config.toml
head_dim = 64
d_mlp = 768
activation = "squared_relu"
rope_fraction = 0.5
parallel_block = false
extras = ["local attention windows", "shifted keys", "value embeddings", "an embedding shortcut", "learned residual scales", "capped logits"]
init = "normal"
beta1 = 0.95
weight_decay = 0.0
schedule = "wsd"
batch_tokens = [8192, 16384]
train_tokens = 182600000
dataset = "wikipedia_en"
Each number is 200 + 40 x the weight over the matrix's rms, rounded and kept within 0 to 999. Layers, rows and columns count from 0.

# q: layer 9 attention query, 192x192, rms 0.0392, rows 0-63, columns 0-31
# k: layer 9 attention key, 192x192, rms 0.0389, rows 0-63, columns 0-31
# v: layer 9 attention value, 192x192, rms 0.039, rows 0-35, columns 0-31
# o: layer 9 attention output (transposed), 192x192, rms 0.0483, rows 0-35, columns 0-31
q0,223,226,153,228,236,201,145,245,165,261,219,197,242,209,249,185,172,188,206,207,178,168,245,185,186,209,198,225,197,188,227,241
k0,190,196,219,200,186,242,181,166,223,174,215,194,215,245,263,193,155,195,210,224,265,186,199,232,238,190,210,165,222,192,246,197
q1,202,176,148,180,250,255,205,192,207,129,149,197,219,193,245,212,197,160,238,166,131,210,171,178,180,191,244,176,203,218,192,231
k1,239,215,210,231,186,190,183,250,185,218,201,208,203,249,192,196,209,200,180,199,259,165,181,235,168,208,205,120,187,175,232,225
q2,208,150,221,160,189,258,199,185,196,225,164,209,216,228,195,160,205,250,242,199,134,206,246,203,237,190,254,187,157,227,166,250
k2,188,221,187,206,179,151,216,236,209,203,202,184,187,204,246,159,169,158,168,287,176,194,151,189,201,225,256,197,199,197,276,182
q3,264,229,242,223,168,197,208,223,237,227,184,242,211,218,191,200,181,205,166,159,241,137,134,258,164,168,183,114,173,238,154,213
k3,208,204,213,238,193,166,207,166,185,249,202,243,149,270,142,215,199,179,166,184,242,188,190,228,171,224,200,188,211,182,188,212
q4,210,202,231,151,188,203,236,238,219,238,240,269,284,222,179,121,118,181,155,259,140,186,190,170,215,186,238,218,186,176,240,184
k4,169,206,181,187,201,234,220,209,215,196,114,148,173,171,165,235,218,171,203,166,192,143,223,125,167,189,171,282,254,169,222,220
q5,205,215,104,235,233,185,186,165,182,204,258,212,234,113,193,216,231,236,208,148,143,170,220,164,196,179,212,228,182,220,172,249
k5,198,250,176,262,154,183,214,144,218,209,192,204,254,113,307,259,146,221,223,185,204,153,241,278,143,184,166,185,194,265,164,189
q6,176,240,132,184,192,198,205,288,248,191,231,257,226,169,226,127,292,202,172,187,226,159,165,161,206,177,180,143,276,225,202,169
k6,169,175,267,179,162,263,267,249,171,130,167,168,255,207,139,170,179,216,189,184,246,241,164,191,179,181,167,250,283,196,140,247
q7,165,223,245,243,158,262,192,171,244,179,211,204,229,202,157,170,227,207,158,225,203,181,135,220,170,202,224,181,206,223,169,202
k7,185,172,207,161,175,246,197,187,219,168,174,197,154,224,200,225,221,113,186,228,223,181,261,178,209,134,180,119,311,217,176,181
q8,229,189,216,254,237,180,94,227,192,181,282,95,277,169,233,252,250,264,146,281,172,85,170,234,161,205,177,203,186,175,161,202
k8,180,235,178,227,209,162,184,136,214,194,243,153,237,228,200,314,191,266,172,174,174,154,180,264,223,185,196,211,132,234,165,150
q9,204,156,207,273,236,179,231,230,192,235,218,206,174,252,173,170,231,186,156,214,155,186,193,248,111,144,207,141,204,163,165,129
k9,202,175,218,227,139,205,225,220,237,165,248,237,107,178,305,130,127,126,185,155,254,204,219,225,233,207,227,167,262,172,173,211
q10,180,165,229,196,263,200,231,244,212,241,219,266,121,189,158,236,194,241,228,200,156,250,214,146,243,223,231,204,253,181,194,208
k10,253,143,335,233,264,244,209,232,209,165,236,174,200,270,147,175,202,154,151,209,218,164,237,183,185,265,107,234,224,181,256,186
q11,168,216,115,245,234,272,171,238,206,80,191,222,154,170,214,186,126,147,261,244,215,187,158,211,236,124,136,193,190,176,140,253
k11,196,175,196,193,191,258,156,248,158,224,203,192,267,185,190,176,264,173,172,167,144,210,153,186,204,207,175,221,132,263,191,197
q12,195,181,207,163,267,243,137,157,176,153,179,157,213,196,214,206,195,140,187,241,227,153,235,165,143,205,189,211,257,202,296,222
k12,207,162,215,243,209,189,165,175,177,251,218,212,214,217,281,271,202,158,260,156,188,238,221,163,165,194,195,234,171,240,214,242
q13,203,148,208,168,235,229,217,198,178,186,204,193,242,238,163,197,143,158,179,207,173,245,231,187,286,153,185,205,237,213,263,184
k13,166,155,210,239,226,191,190,167,210,180,257,211,181,210,225,178,190,165,217,221,174,171,196,215,217,213,224,271,262,141,214,153
q14,218,196,187,206,195,220,131,186,188,168,236,233,260,189,196,257,115,158,157,220,200,240,180,255,163,202,192,190,210,227,90,211
k14,184,142,193,214,187,206,270,189,178,220,231,261,236,212,203,215,225,175,257,183,205,246,191,194,225,157,226,286,298,181,153,150
q15,177,257,245,187,102,228,160,216,185,141,196,181,155,182,230,210,217,196,284,207,216,192,185,150,168,195,222,182,193,207,166,254
k15,178,167,190,174,211,212,204,242,194,150,211,198,117,231,177,215,235,135,219,186,199,232,192,188,246,277,195,168,176,228,171,208
q16,196,235,217,224,216,190,215,210,236,213,197,221,176,215,172,200,205,218,222,175,227,210,205,188,194,125,182,162,186,159,178,232
k16,171,151,178,187,221,235,164,181,183,172,196,188,181,198,205,191,198,178,184,278,207,213,185,185,187,244,182,275,177,180,193,189
q17,223,203,165,184,297,137,189,140,184,182,189,172,211,192,235,171,156,158,198,192,226,199,221,133,241,227,251,262,191,170,187,241
k17,156,188,207,213,160,226,209,234,206,161,190,179,185,236,216,190,196,216,268,193,176,255,190,147,167,226,198,229,250,199,191,209
q18,245,259,200,193,244,190,163,179,194,142,259,196,222,210,170,191,229,238,247,203,196,188,213,167,225,248,207,304,202,148,221,215
k18,196,167,195,156,140,254,195,202,218,206,166,164,186,209,189,231,196,231,187,173,163,216,184,207,178,212,219,169,221,240,223,181
q19,220,200,213,193,184,180,183,176,202,161,145,182,187,214,201,205,264,203,252,186,189,208,163,256,189,176,179,154,177,274,198,204
k19,223,259,234,193,225,178,225,197,227,205,221,287,210,219,262,204,171,210,235,193,213,242,204,207,181,180,263,171,155,202,151,228
q20,224,234,178,198,177,227,182,176,209,196,247,206,279,182,210,185,209,218,177,194,243,104,132,168,167,191,183,175,237,196,191,227
k20,188,202,240,299,189,162,210,175,239,268,182,238,173,242,153,141,167,193,182,218,266,180,206,245,189,192,169,178,206,186,212,185
q21,190,225,181,157,222,198,225,297,229,187,229,142,201,181,131,172,132,201,128,144,282,174,131,192,237,196,203,154,181,127,195,281
k21,196,131,216,214,86,203,211,239,215,188,180,178,112,192,93,200,211,171,124,132,259,183,234,174,184,266,192,221,285,150,232,182
q22,252,179,126,233,224,192,233,185,201,176,232,255,238,186,248,142,275,126,233,200,217,213,207,214,233,109,225,220,248,179,179,115
k22,226,235,187,200,226,166,275,264,235,184,250,197,157,299,202,141,236,123,170,226,135,231,135,192,170,195,257,207,217,231,173,134
q23,235,174,161,196,164,183,235,231,87,172,208,109,175,212,175,203,145,216,206,234,273,127,219,180,138,220,166,149,235,187,173,223
k23,158,191,159,183,190,204,234,189,158,209,232,144,204,235,210,202,146,200,179,197,268,161,164,204,110,206,215,178,207,165,205,182
q24,165,195,178,162,209,229,110,208,185,201,255,163,202,140,205,212,248,181,184,316,202,287,248,225,185,187,224,164,188,201,228,225
k24,180,233,211,172,185,166,206,177,150,139,194,233,262,230,203,180,210,202,264,198,309,203,208,206,226,115,246,196,196,159,246,189
q25,207,211,211,135,184,243,237,143,228,200,186,106,185,181,202,129,164,211,179,262,236,186,258,160,202,142,234,190,176,281,159,181
k25,239,192,187,196,182,161,207,227,149,208,216,227,157,253,168,153,234,218,218,179,255,231,190,192,135,162,221,187,207,243,192,239
q26,200,214,251,164,213,221,177,115,191,197,130,200,102,181,201,209,205,257,323,243,269,81,204,212,258,217,206,202,204,198,174,195
k26,192,127,230,148,194,246,206,179,167,189,238,205,203,107,284,224,161,221,305,221,177,197,220,161,186,235,262,158,196,256,182,250
q27,165,186,165,214,171,225,175,254,187,203,209,139,185,242,209,175,241,191,123,231,168,256,199,214,223,215,230,249,187,184,193,261
k27,181,173,172,180,204,193,256,265,145,147,257,197,235,188,181,183,255,261,195,175,181,217,221,235,230,191,198,187,170,171,169,243
q28,163,104,232,210,182,177,220,257,170,192,156,183,147,260,226,182,200,154,176,179,197,233,191,267,268,238,142,240,177,213,185,273
k28,196,190,156,148,234,295,196,255,227,227,297,232,193,173,150,233,136,225,111,262,210,253,225,171,251,174,178,216,145,227,167,254
q29,220,266,178,203,180,224,229,225,167,186,211,205,244,168,173,158,240,191,217,234,261,250,186,203,224,270,218,210,235,154,216,238
k29,193,184,216,167,201,246,161,169,200,203,196,247,224,160,258,230,234,225,220,239,158,227,193,152,157,183,177,192,172,226,199,232
q30,218,237,203,197,186,211,118,212,226,209,147,174,218,226,185,242,228,201,237,169,247,226,202,193,201,233,177,251,186,167,164,192
k30,280,223,134,159,199,181,195,150,244,220,197,174,220,120,184,206,250,249,248,208,113,204,166,201,275,186,170,224,157,226,147,242
q31,205,195,199,258,241,258,204,180,191,223,192,224,185,181,230,201,220,181,197,138,231,171,158,160,208,233,210,167,93,236,220,223
k31,206,169,153,147,172,250,157,230,209,173,159,170,194,191,210,210,178,207,241,279,271,256,177,205,256,210,169,243,208,177,233,226
q32,143,180,239,224,190,224,158,237,160,158,248,140,183,232,289,248,225,131,177,230,246,127,218,205,219,235,195,197,146,191,217,231
k32,163,211,185,199,257,226,157,121,235,142,276,195,218,221,188,215,205,175,202,191,186,240,151,154,224,235,188,238,164,251,158,187
q33,193,267,258,206,250,199,206,222,267,196,231,172,248,181,254,198,199,124,222,186,282,165,224,158,236,228,123,245,231,156,222,209
k33,225,132,200,108,204,159,218,229,202,228,202,122,176,184,218,207,197,175,179,199,243,224,146,170,195,267,205,172,178,187,234,220
q34,194,246,212,241,208,223,198,195,147,207,168,93,165,183,232,221,225,194,218,223,258,198,135,207,173,161,224,214,137,216,150,255
k34,221,166,226,287,175,200,169,194,194,159,232,173,236,183,157,139,245,214,195,215,204,230,219,191,140,177,191,190,198,218,228,113
q35,199,263,149,134,203,211,181,184,222,175,182,253,204,172,227,211,223,162,132,190,212,227,199,208,221,201,236,191,209,87,205,170
k35,191,111,239,160,156,170,298,194,205,149,215,182,179,233,122,152,190,161,192,199,170,230,213,161,211,192,232,123,144,180,146,288
q36,216,227,199,171,143,136,194,212,204,221,247,189,174,202,200,204,204,197,250,188,275,234,178,180,220,196,168,163,168,222,247,194
k36,206,162,256,238,195,263,200,190,224,172,126,113,184,150,187,214,169,196,152,236,220,227,116,231,200,269,241,199,243,191,177,179
q37,140,214,230,244,117,214,136,152,182,207,237,233,185,147,286,158,165,192,197,178,229,141,201,229,198,163,148,214,180,212,180,182
k37,143,128,198,225,185,238,221,205,207,168,171,179,179,196,144,168,203,230,215,242,230,160,215,247,251,225,210,233,202,183,211,188
q38,106,169,178,255,165,142,176,180,164,171,173,237,187,183,244,205,227,224,189,229,186,217,205,173,190,237,205,227,183,176,183,164
k38,161,185,221,241,165,189,161,139,282,177,168,232,164,221,201,184,208,226,230,175,247,195,212,212,216,172,215,173,194,283,185,197
q39,213,197,168,251,196,193,237,195,238,169,108,149,104,218,187,196,222,203,204,200,216,211,263,147,193,202,241,209,224,221,205,225
k39,187,141,202,131,204,197,193,154,210,150,233,189,136,181,216,208,233,226,188,119,170,229,191,192,237,202,222,241,156,168,216,168
q40,159,178,146,227,190,168,165,187,189,168,255,189,177,214,212,176,237,226,198,237,181,220,196,179,190,211,189,177,216,224,197,202
k40,281,202,196,284,173,148,186,220,188,225,209,180,133,276,135,178,252,254,143,197,161,244,202,225,218,241,223,199,185,167,239,222
q41,146,150,188,155,265,162,169,219,204,177,177,171,156,220,203,211,176,183,225,142,223,267,123,231,244,164,203,165,184,198,210,119
k41,236,170,160,199,149,179,208,181,193,222,186,177,195,201,212,227,218,161,162,213,200,180,204,224,200,210,164,166,255,177,167,212
q42,233,185,199,229,242,185,235,176,166,159,211,154,194,286,197,144,205,150,143,270,129,214,230,193,200,251,179,204,244,238,236,269
k42,230,165,252,229,240,258,221,156,149,190,220,201,263,196,193,223,183,192,214,154,167,202,220,283,267,137,224,180,243,171,212,186
q43,214,154,204,183,200,157,174,147,196,160,190,201,149,133,197,212,187,179,190,254,214,225,188,190,193,247,219,205,161,208,189,211
k43,197,169,189,139,256,233,205,229,172,251,142,199,154,239,161,222,165,147,267,260,207,235,174,209,186,167,198,196,135,191,110,227
q44,113,201,188,196,249,209,198,207,160,192,183,216,276,205,201,179,180,178,202,223,175,214,214,149,212,181,250,210,193,178,231,184
k44,201,192,226,238,149,243,249,233,170,170,242,186,200,192,146,208,237,157,151,302,194,169,186,185,239,159,199,289,136,206,221,244
q45,251,214,188,207,226,310,130,250,191,231,239,209,296,182,229,188,250,229,175,123,156,209,125,165,274,245,272,240,224,157,231,145
k45,236,240,193,191,212,191,153,251,285,234,209,169,261,204,144,143,170,242,238,174,178,186,206,200,255,175,175,224,212,181,180,283
q46,141,243,155,215,202,190,221,201,171,201,269,212,189,183,232,275,198,177,246,152,198,254,222,222,277,104,151,202,179,171,197,221
k46,228,227,161,214,159,240,245,244,226,195,222,155,182,192,213,125,154,230,159,238,174,187,184,217,169,168,197,213,189,269,170,193
q47,228,209,164,258,194,202,211,225,220,187,255,243,142,180,197,209,282,205,175,194,144,258,205,224,204,220,265,172,233,256,234,241
k47,139,202,211,199,255,131,198,188,284,215,202,210,212,244,182,214,250,258,186,233,172,226,194,175,192,229,250,178,224,237,216,178
q48,173,181,182,257,152,173,195,152,219,260,198,196,210,250,155,246,219,240,214,166,157,193,199,180,119,234,216,143,171,164,214,209
k48,207,198,189,153,279,152,210,276,253,164,249,197,164,177,167,188,215,210,187,212,231,225,221,209,151,240,226,173,225,144,205,224
q49,208,178,195,205,210,197,137,164,167,210,195,219,238,232,280,237,266,224,141,191,245,203,166,191,246,205,171,224,197,187,177,237
k49,176,154,200,208,250,209,200,204,221,248,251,205,220,267,155,150,173,211,199,206,225,242,199,174,204,162,210,207,151,186,229,233
q50,187,172,179,260,139,202,223,215,216,153,187,193,217,217,199,272,200,190,135,184,229,197,166,232,211,254,131,286,158,185,177,231
k50,228,205,218,204,213,178,237,212,205,170,178,205,259,207,227,245,151,183,241,230,220,238,279,276,277,264,131,176,197,190,148,251
q51,234,246,214,211,174,178,178,160,174,203,154,184,198,204,178,103,291,199,157,258,261,198,215,194,214,185,164,184,200,187,251,262
k51,161,219,229,200,205,236,311,138,245,196,216,244,257,151,216,127,165,250,183,125,198,229,206,203,209,170,206,199,185,238,197,165
q52,229,217,184,294,168,189,206,139,269,270,164,196,218,187,205,177,196,110,141,194,117,183,227,271,160,243,188,229,203,204,202,162
k52,150,119,220,207,271,168,227,217,195,257,190,202,235,200,247,73,199,221,223,237,259,238,220,212,273,242,188,194,240,170,211,161
q53,183,175,182,121,210,237,214,227,237,230,280,201,273,197,214,206,86,212,170,173,176,212,226,230,154,199,197,224,196,232,205,164
k53,183,161,158,195,201,168,199,235,116,194,191,247,240,223,219,134,258,170,231,214,186,218,213,208,190,219,204,161,230,253,211,194
q54,210,231,185,172,158,230,138,210,229,198,257,205,237,217,142,159,254,270,263,208,126,145,189,254,250,150,227,278,240,142,202,175
k54,232,243,138,235,208,174,219,290,145,195,207,166,131,206,178,151,267,161,160,243,181,214,209,207,273,179,215,195,211,208,182,243
q55,169,184,170,110,191,223,231,221,236,179,257,212,190,190,199,233,79,177,135,229,207,216,163,211,202,190,140,166,269,203,240,211
k55,176,212,181,151,151,155,253,206,206,276,201,223,215,205,162,120,183,153,205,191,284,218,181,284,213,225,194,245,245,181,195,183
q56,209,200,215,158,177,205,140,262,142,202,195,165,191,201,199,185,156,272,194,164,195,192,165,266,211,219,165,242,150,138,260,231
k56,151,245,211,192,133,233,179,233,194,212,253,155,237,147,196,232,156,182,206,149,211,153,233,201,228,199,172,196,188,245,167,240
q57,239,223,175,198,268,243,182,200,222,214,272,232,282,185,222,216,213,247,190,231,232,243,275,192,230,172,204,147,231,204,168,155
k57,271,144,168,183,226,218,198,176,186,207,210,187,252,234,195,191,188,252,143,247,192,206,218,245,174,183,212,164,244,211,197,226
q58,154,155,136,289,185,174,267,218,210,147,208,142,185,151,119,274,294,203,236,151,210,165,179,184,249,236,190,238,209,115,121,193
k58,208,234,180,201,210,178,158,175,273,195,139,279,262,209,236,197,305,208,225,229,203,206,145,182,236,198,184,242,232,251,156,199
q59,106,185,206,108,201,256,189,183,209,63,139,157,162,230,147,203,133,172,199,214,194,185,131,173,179,204,234,177,268,261,210,233
k59,171,166,266,135,169,159,207,230,125,136,234,196,182,210,194,230,139,225,179,243,156,179,180,191,203,161,187,267,140,233,279,241
q60,236,217,254,222,202,232,253,194,285,220,193,256,181,171,162,201,242,210,78,160,200,249,188,188,186,219,261,138,156,257,199,246
k60,255,182,224,163,229,200,239,237,237,180,177,251,184,210,186,245,169,205,194,205,186,236,182,190,221,220,198,185,193,119,255,216
q61,237,233,217,131,219,121,204,220,268,200,170,211,225,166,203,211,219,242,123,226,177,192,257,185,213,256,265,184,201,220,202,168
k61,189,204,181,202,134,225,202,224,220,201,155,231,192,230,239,186,215,182,201,131,232,162,154,176,111,143,219,164,250,169,189,147
q62,190,246,272,195,169,203,165,162,215,199,176,112,161,217,207,185,139,207,249,171,178,238,207,156,277,156,147,223,213,218,238,142
k62,145,235,194,203,156,220,164,210,158,296,190,162,149,287,236,141,181,255,244,147,136,233,281,281,223,167,216,216,176,176,205,186
q63,263,242,184,237,209,199,245,188,204,198,206,256,129,154,202,217,174,127,282,170,199,141,280,105,255,199,180,225,185,183,193,169
k63,181,248,215,176,244,192,246,199,168,244,195,183,225,197,235,175,190,248,138,88,188,218,233,142,166,181,203,214,247,254,156,262
v0,207,116,215,167,212,191,143,289,215,209,231,229,249,148,246,112,211,207,153,132,222,219,226,233,196,177,208,188,268,213,209,214
o0,239,144,252,274,208,141,175,223,136,136,163,208,236,140,241,178,232,258,176,218,222,207,130,193,197,154,128,204,127,211,141,185
v1,213,232,136,240,260,209,167,164,184,173,212,217,136,232,149,236,137,249,140,202,152,243,160,169,221,175,189,207,215,253,198,207
o1,270,170,174,162,120,217,213,230,185,158,232,240,208,169,176,246,261,190,152,212,252,255,257,185,164,262,194,172,210,204,179,245
v2,254,246,193,265,260,209,148,176,198,206,253,257,191,144,189,167,180,269,196,152,176,198,271,209,86,221,241,126,228,286,158,245
o2,219,202,216,246,276,93,206,209,218,234,174,149,184,219,219,236,259,131,187,185,229,238,266,273,242,293,144,102,149,221,132,151
v3,183,171,240,259,224,211,222,172,129,181,258,223,293,218,252,204,208,167,94,147,219,212,193,241,207,261,159,210,272,112,192,275
o3,225,278,240,184,131,213,161,234,285,236,227,302,140,160,228,184,189,194,197,203,145,289,166,273,253,255,157,222,180,130,172,127
v4,79,191,260,215,279,164,182,174,198,148,204,194,210,217,202,309,185,169,171,140,128,202,175,203,218,179,193,157,210,166,151,260
o4,153,148,232,194,229,206,157,250,199,176,246,210,166,206,165,165,187,126,167,234,149,243,233,246,192,202,225,154,216,157,158,202
v5,210,244,237,223,186,204,174,243,207,120,203,183,146,248,202,235,217,224,158,231,238,250,182,148,213,239,169,211,168,157,217,223
o5,130,209,145,216,236,215,206,173,185,217,215,224,186,155,166,212,189,190,176,187,123,210,189,190,227,223,219,163,202,153,97,199
v6,209,129,257,210,218,207,156,101,230,211,220,188,215,146,260,143,192,187,216,174,193,139,218,139,151,231,138,260,213,243,170,143
o6,115,281,175,251,173,236,252,243,166,217,187,187,170,201,186,275,191,156,200,141,293,222,240,259,251,183,133,233,182,178,185,176
v7,209,219,177,240,165,277,234,175,198,233,144,232,263,202,208,252,282,171,262,194,194,285,138,204,230,231,224,148,180,192,233,194
o7,163,278,163,236,233,183,189,191,173,195,187,220,186,276,104,204,206,200,160,134,203,202,276,189,173,274,148,169,170,188,258,205
v8,194,234,175,211,185,230,179,215,181,253,225,187,199,173,155,238,234,217,147,260,231,190,219,210,221,215,187,196,186,206,151,198
o8,149,129,211,185,214,184,170,228,174,233,183,276,244,162,186,146,162,212,118,256,146,232,173,196,143,195,163,247,190,177,188,207
v9,320,186,275,154,222,121,201,198,158,218,243,228,135,243,158,202,207,215,192,216,166,254,173,161,225,145,114,212,197,123,275,176
o9,198,266,262,244,147,113,213,167,223,226,206,163,196,255,240,226,215,142,206,153,266,218,201,200,272,187,215,250,150,200,203,243
v10,171,254,210,212,264,229,142,254,253,206,229,212,245,215,157,95,179,218,168,248,196,162,147,146,192,149,197,251,150,255,217,169
o10,218,141,160,169,181,213,204,147,243,277,220,189,146,227,245,283,143,219,237,181,200,150,230,221,217,154,250,182,182,237,144,184
v11,216,137,191,204,237,195,198,211,172,194,214,207,265,167,172,266,200,268,118,205,146,213,229,213,235,266,199,274,244,162,204,200
o11,189,133,208,192,146,164,197,185,185,198,117,213,182,142,203,211,163,187,180,240,223,207,195,252,181,212,181,200,202,164,226,264
v12,216,233,208,243,206,150,141,182,173,225,189,124,190,158,213,168,185,141,184,206,210,171,192,260,215,115,244,207,233,239,170,254
o12,176,172,193,194,216,179,235,183,156,107,232,179,251,141,192,141,192,249,179,222,209,194,256,197,185,225,112,218,184,253,219,200
v13,211,164,162,171,268,219,285,205,160,164,225,135,234,162,211,192,206,266,195,252,203,179,171,170,322,236,201,167,179,177,147,201
o13,163,174,127,152,160,215,152,283,270,172,129,224,193,169,175,120,194,197,175,257,180,267,206,148,160,176,117,229,207,176,235,168
v14,187,224,286,228,211,175,217,198,191,242,166,244,232,190,270,279,119,117,196,102,216,146,123,197,251,142,161,228,230,281,164,223
o14,212,166,188,251,166,175,121,147,227,184,237,239,218,202,171,159,187,195,218,172,169,263,219,242,161,241,148,165,170,161,195,235
v15,194,196,223,202,187,192,201,157,188,150,155,240,227,191,126,114,296,197,200,268,183,262,243,193,212,192,223,221,272,180,235,196
o15,183,202,230,217,180,155,229,216,183,227,202,153,163,240,241,159,207,276,160,277,231,171,258,151,162,199,161,217,159,154,224,193
v16,154,181,208,227,183,201,72,240,193,186,251,179,165,189,190,137,180,179,214,224,214,246,181,173,239,220,225,243,192,186,213,170
o16,178,157,136,191,189,193,173,215,201,224,241,177,192,245,262,198,242,152,269,208,263,166,203,227,250,109,191,169,187,150,267,221
v17,159,210,205,153,221,159,208,280,156,254,120,205,208,198,283,241,163,235,164,149,248,160,217,145,266,176,165,182,180,224,112,173
o17,177,152,235,226,148,228,235,216,298,182,217,197,169,195,207,120,250,159,223,178,213,257,218,159,282,247,217,259,207,179,284,257
v18,201,231,238,197,201,155,252,277,175,262,150,206,233,150,289,237,177,240,169,238,132,155,232,178,218,161,189,167,169,214,222,186
o18,240,159,181,231,229,198,156,159,196,181,140,235,193,173,179,184,212,200,204,254,192,234,209,263,204,230,201,172,176,137,209,221
v19,243,234,206,128,211,176,143,195,244,205,189,252,228,134,169,212,143,182,254,243,198,251,165,187,230,202,240,103,199,155,207,234
o19,210,157,153,263,138,233,161,129,202,154,199,233,193,231,180,240,149,225,228,212,155,249,142,193,261,247,166,234,181,248,199,195
v20,239,209,169,181,215,239,112,213,204,172,170,213,284,194,199,207,187,175,209,186,206,232,231,163,211,128,206,247,187,202,243,196
o20,198,179,236,273,250,130,173,249,179,138,178,151,171,216,220,163,145,250,187,254,177,211,155,158,257,288,217,161,252,229,211,156
v21,160,163,282,157,200,250,213,261,200,218,275,180,190,163,161,184,238,161,266,248,151,231,158,152,217,269,204,245,194,106,283,202
o21,163,153,143,185,187,176,168,179,201,198,225,222,282,161,262,73,160,251,169,209,172,230,256,207,272,112,233,251,212,180,213,170
v22,192,258,148,195,226,160,238,101,175,230,167,176,157,153,144,174,224,205,208,257,182,282,192,269,234,188,184,159,155,101,253,245
o22,224,119,177,221,153,80,181,277,247,204,200,178,219,264,181,240,225,214,185,226,164,217,225,178,177,218,211,270,268,99,177,239
v23,189,160,234,185,167,227,99,115,164,152,278,133,183,154,186,271,197,205,236,289,215,230,231,183,192,224,177,215,240,179,216,194
o23,215,182,118,183,215,209,218,253,253,161,215,179,225,155,176,189,179,181,221,184,202,192,235,190,148,216,150,196,286,189,189,191
v24,269,183,220,213,137,265,291,196,179,190,198,187,187,206,101,180,224,189,161,255,197,247,229,267,173,165,150,273,290,141,227,144
o24,227,259,186,178,207,218,207,216,204,210,208,154,271,211,253,204,186,283,162,229,215,87,340,200,154,237,129,176,236,241,226,186
v25,182,169,245,215,208,229,147,103,158,182,189,238,207,188,199,140,164,262,237,215,197,268,147,152,189,170,171,221,203,166,192,180
o25,223,204,202,229,180,186,172,227,215,138,212,226,106,254,213,212,223,225,230,200,153,196,179,188,263,215,192,205,219,106,151,194
v26,177,243,187,220,263,150,135,246,180,148,286,203,215,209,150,156,225,194,224,226,234,146,126,194,234,165,235,200,208,220,190,169
o26,211,234,203,165,197,217,163,293,196,139,250,164,212,159,241,202,210,200,256,135,218,234,194,135,124,142,240,172,160,300,172,218
v27,264,161,242,193,121,223,247,320,258,202,198,291,220,267,119,213,233,201,213,271,216,214,189,140,194,226,216,251,209,138,227,96
o27,258,287,202,247,177,229,128,112,176,132,174,267,195,162,289,162,179,260,153,183,182,201,250,222,221,125,250,246,133,203,148,181
v28,141,177,142,179,181,171,221,172,153,164,276,136,186,227,175,113,254,183,192,280,239,249,238,220,224,222,156,300,195,156,183,235
o28,186,188,173,84,159,238,233,267,161,215,256,184,196,179,147,259,168,182,194,214,243,156,201,191,172,130,220,151,221,230,213,189
v29,182,190,260,252,228,189,192,206,207,151,189,207,256,124,172,298,204,190,188,217,239,234,225,229,159,144,242,171,172,144,143,180
o29,214,255,168,162,265,185,204,153,177,219,220,215,236,171,200,139,326,191,133,265,145,220,200,168,106,273,231,200,265,278,193,216
v30,216,192,157,198,210,206,184,216,142,133,255,227,316,142,177,213,213,197,218,178,162,219,118,224,227,235,190,236,248,194,176,177
o30,141,159,167,176,168,196,196,248,236,184,254,295,163,189,203,189,180,244,221,173,178,212,183,213,171,187,193,204,203,176,194,206
v31,210,223,230,178,168,345,149,212,191,243,230,309,208,254,184,161,190,180,220,165,218,208,240,158,254,206,176,187,108,200,213,202
o31,217,195,161,251,203,174,169,196,245,206,217,228,229,164,269,223,147,206,170,250,101,178,196,180,174,132,131,214,207,240,218,229
v32,183,241,259,163,172,219,294,197,239,207,129,137,210,261,176,204,162,192,225,170,188,229,134,225,264,226,188,246,189,210,240,227
o32,230,177,205,170,283,253,166,167,165,219,247,282,257,175,193,170,215,278,176,156,130,224,184,227,192,188,250,205,165,225,217,176
v33,139,198,165,234,230,177,236,178,224,204,163,93,204,238,115,246,216,176,134,250,227,117,229,227,208,259,284,202,212,149,167,113
o33,208,174,232,146,232,187,215,154,107,176,190,168,207,142,167,203,224,222,217,145,165,215,142,198,172,175,237,167,221,260,199,238
v34,177,166,123,154,235,191,202,148,187,227,207,247,140,169,245,280,212,224,214,189,139,132,253,208,214,327,186,215,161,149,172,219
o34,244,249,245,166,194,166,213,153,186,126,207,199,180,258,215,187,221,179,190,208,227,189,181,262,187,211,163,200,203,199,219,263
v35,168,275,234,210,206,202,212,186,186,227,181,189,193,204,256,242,142,177,152,133,197,124,227,212,156,141,140,126,293,256,189,183
o35,193,151,198,158,280,217,203,185,231,183,164,171,146,181,200,232,163,187,246,126,257,231,192,168,200,211,235,215,202,218,200,175